{
  "positions": "rope",
  "rope_fraction": 1.0,
  "parallel_block": false,
  "extras": ["capped logits"],
  "init_std_o": 0.00561,
  "init_std_down": 0.00561,
  "lr_mult_qkv": 0.5,
  "final_lr_fraction": 0.03,
  "batch_tokens": 131072
}
Each number is 128 + 32 x the weight over its row's rms, rounded and kept within 0 to 255. Layers, rows and columns count from 0. Numbers have three digits each. The size before them is the row's rms in percent of the matrix's.

# layer 2 MLP down (transposed), 3072x768, rms 0.0371, rows 501-542, columns 512-543
097:120180168118095129102112139117096070088096111172162147105155158136146220140166173140112098132085
110:071111099135103098136112121108178106107143149118105115129086112130122133175060067133128090121181
101:143104125145068115110159123098083080151126173163107173095145096131117104077114160120147131134087
096:107146204125198130092078087123071146052129118156131086066120137120081097188121063133140081173180
042:139128137162176118124146115105124181132130126120099114134160047092150114176085168116147085158121
077:068144134141101078121094155165202146165127087108087160107066146129134124100132101162168132132079
102:118106145136094159152120130133160176124066115098144056136174164185120132088131159098144132129129
105:142114168157072139093100105129128160096162129120167077125137151156135145129144110174161083107148
104:175110173147181103072109130076157139125163102121161160141110134196150105134165157161104170129110
102:167134190158113064093175088074120156162160115113133132148107118119146076112109184128170105116092
099:221127122138098108117157150165104127158140158113150108187149120091154121152145099131147164115110
108:100130147149093124152138083116115127104173142093109151114142113166117092082134152088106162110146
104:167185122078145115071166122142067141180123095146126152181085100168126064132061162161155118166099
110:144119101159171110112117133106102152193154156138094150106096112123098144086109109118087127128085
101:090107100165117168153088126116097116095140099146144115103136120124150116163141126110115184052100
109:077126096158104109134079133154105096178159154147156177118115121193133178127218132156097144181139
101:132148112200136127150118086095127098172128103110112157123053165140138111132125137182156081145155
111:156139110150140132150149146126117143138125116145154197097123119055108145151085117170104148133120
101:148169067136133111202147086182150161136169157098138161197103083090140124155101147121096094127091
105:107133146149097080097105111109101166118134104121158124149093069152106129116128090133095091112109
100:113130112165129130136140116130169235123081122160107118144131107137153142176165060102179165120136
105:047163113171151136120153115149126171133109075156159095123160138110193080148148117143051114127110
050:119114193119117207137102075111168092137124148080141128177173170179166100104149180110128195169159
099:114169181117136158145092147132130161112175097142139105160142132090170060144150124114135167130139
100:148132112119134087137177191113111108166140197159129195101161120180115139183117208144138150129129
102:142044161146144169123179125145160150164081155107074117170045127143132126179084119066109146078121
090:174130067136120113124082072123128087145067119120201095120117145069155116072124130150107108101123
104:098158188124117091161140126094137080096104109134147160077132149137179140057100103134089126117146
106:179155173174136136093078157120154100120127114128106118157134108151145110191160161110104129179107
101:053119103101145157111114128084106185093105117165084137143148108168139146170157152060093152134107
103:173150128094136165117082136136127120148161099201150198132115133198167090151186125124062065161113
103:214113109142199121104167071095183146086166190156117140127117100136111124074141115109125171124160
102:159172100117087069135112115111134164098116116133084155105132167134086153112088112161114162141084
101:118136095159070182106106139075089174095065097137108138102142118109147169140105127090169095078152
095:126083136147187138135149133086184136103131091127102120125121148110096144119096096144112089029154
105:147174102130137119105138142154206134104154127228124098117131062148080086117147119105056129116117
098:078136089147088074148126130107118082124178125076114193119049153215100104124137129160134140116059
104:148118114161091120148130136105180137125137150117090115092191169157173125114112156092163055140071
104:102117184159148132106165088202078162122106150093091162192096091185132092144075186175132076181121
099:113112134098123140126187185064158215072139101124150173096180137084128113114099107124137146148103
095:132168107102134079107111130173108121156124098115106146090125120145108138114181132140172106127191
045:041097137122115125122085146148105102131101138175054148094121151076112146126120115067070118110105
# layer 2 MLP up, 3072x768, rms 0.0757, rows 502-542, columns 512-543
111:181140130151143079135144108124131130117084149136142131054110124152133097125131069137106057163126
100:088131117113109178082148154116154146060138162172084088122104097131117126109135152121113167143112
093:107137114107214102134158086114096142155094101190092148055142115138142160180172114158162135119234
033:214161158145144123112103124151130161119122119113161172138135145157124163123100136109094146156128
055:112155168101156116182122152084100106094091160135127141155151143206125107162175170136126103160165
096:146123136183099147160152160167135145118137145071137089118206142189183137132092132133153169157133
109:174175125119110171090113079145161103164140221111200151171165055164160183032137128154087164105127
105:116086205149150082107108166174115105085141165123102113083162159134107122087103160131137114116145
104:134134154133145113127087130144125109154149151072125087163161094047069113118121178158125138108142
098:158184121137111162117177104173129197144196148146128148095069128133135078103093120151117144101137
109:072145089138121103160174092104103133130113128099112147079111152188192117098124088215123063127159
105:135103154177128173111186160103153125138087105146115197068164125129178136215127176138085114088136
113:107086101108140144141080081135114153143172137112156057191171123160106078117142184143154154076057
111:088101108159127094087140139181153112127150045109100165120172121152144106107125144109114174088130
114:099181070142123163124158141148145062101160101088139097131104092118097126165118137157169135090169
096:138160121106125122142091192136142094169159124094119162160169126110190191156134173119156159130094
108:108142165161111074173069130110175156128093159120145099119069147124125147099105124125091151118102
105:098181124145188119114105085147142153092193116114171195121157116165117158129132072094142128111159
105:160105122129126164076064080074114092136115166151096118092133091047052120121119154097111124128127
103:131157125099124147100112182132196162124108141171062121071086155144100121126191159116079124116129
110:187085110171155118079127137144129097132104151150134046172124138054104128090121096164138080159152
039:068173061132119133091158114112120182087208122160167171166112183093091101153118080133104113080099
094:095126160111090095117141149192117165135173112100144093150184147054108117091116087114200127156130
102:162193106164083111215126117132107091188165221147130139123153150104134109119052132132143184122117
099:104089155154106161161130110134087140196130168107094122106114180169155161165102138097106121153121
085:118161127096123141156106094177095107222132111107156143111139125123113072100144116100142130084159
107:097173143119161078137153151187180125074113129141175133059149126115117167139115104122170151114105
108:157117175125132120079150054137090144093134104137133131102161100099149085117103126123147094154148
096:132172153138133081146170105060151141114116162156140151172138107080126141176132172129139127149098
103:098147147132118150143098147161109121194166158150151105078109075129149079129072115156115076105172
106:127063094172176118197179150160133117102103152149171129160129103111170117075179055160099109119142
100:136145159129044123111141131132148117106127116112102138147112114111088108122097136131144123090119
108:116095132160091127138156100099138111057115105125144132092154157166140181122184103137107154110052
092:117115139140111155119126112080128126149135153123157111158108079109112127086065108103117097120129
110:105161122158130172075160105074184188124180075096139085129073093157130127093188108130123079169100
099:146132105156203054113075111097109146128126042129138155069074122166084055080183169150119056151145
111:131144110162087047110086121140097153161104123125157140128111150159155144137118100154089107150181
110:114106185065131178139074146096159121110138104125148115166186100137119134066101158133113068179131
098:120176144125117137132151129158132138110163122153143154098146138122170072124065137094144126149122
087:124108141132099141094176097151178046085141099104109081127121083150128138157128155119149103152145
041:185104123086117144156172142122116161147111116068139135122194160113157183104138121156108080149178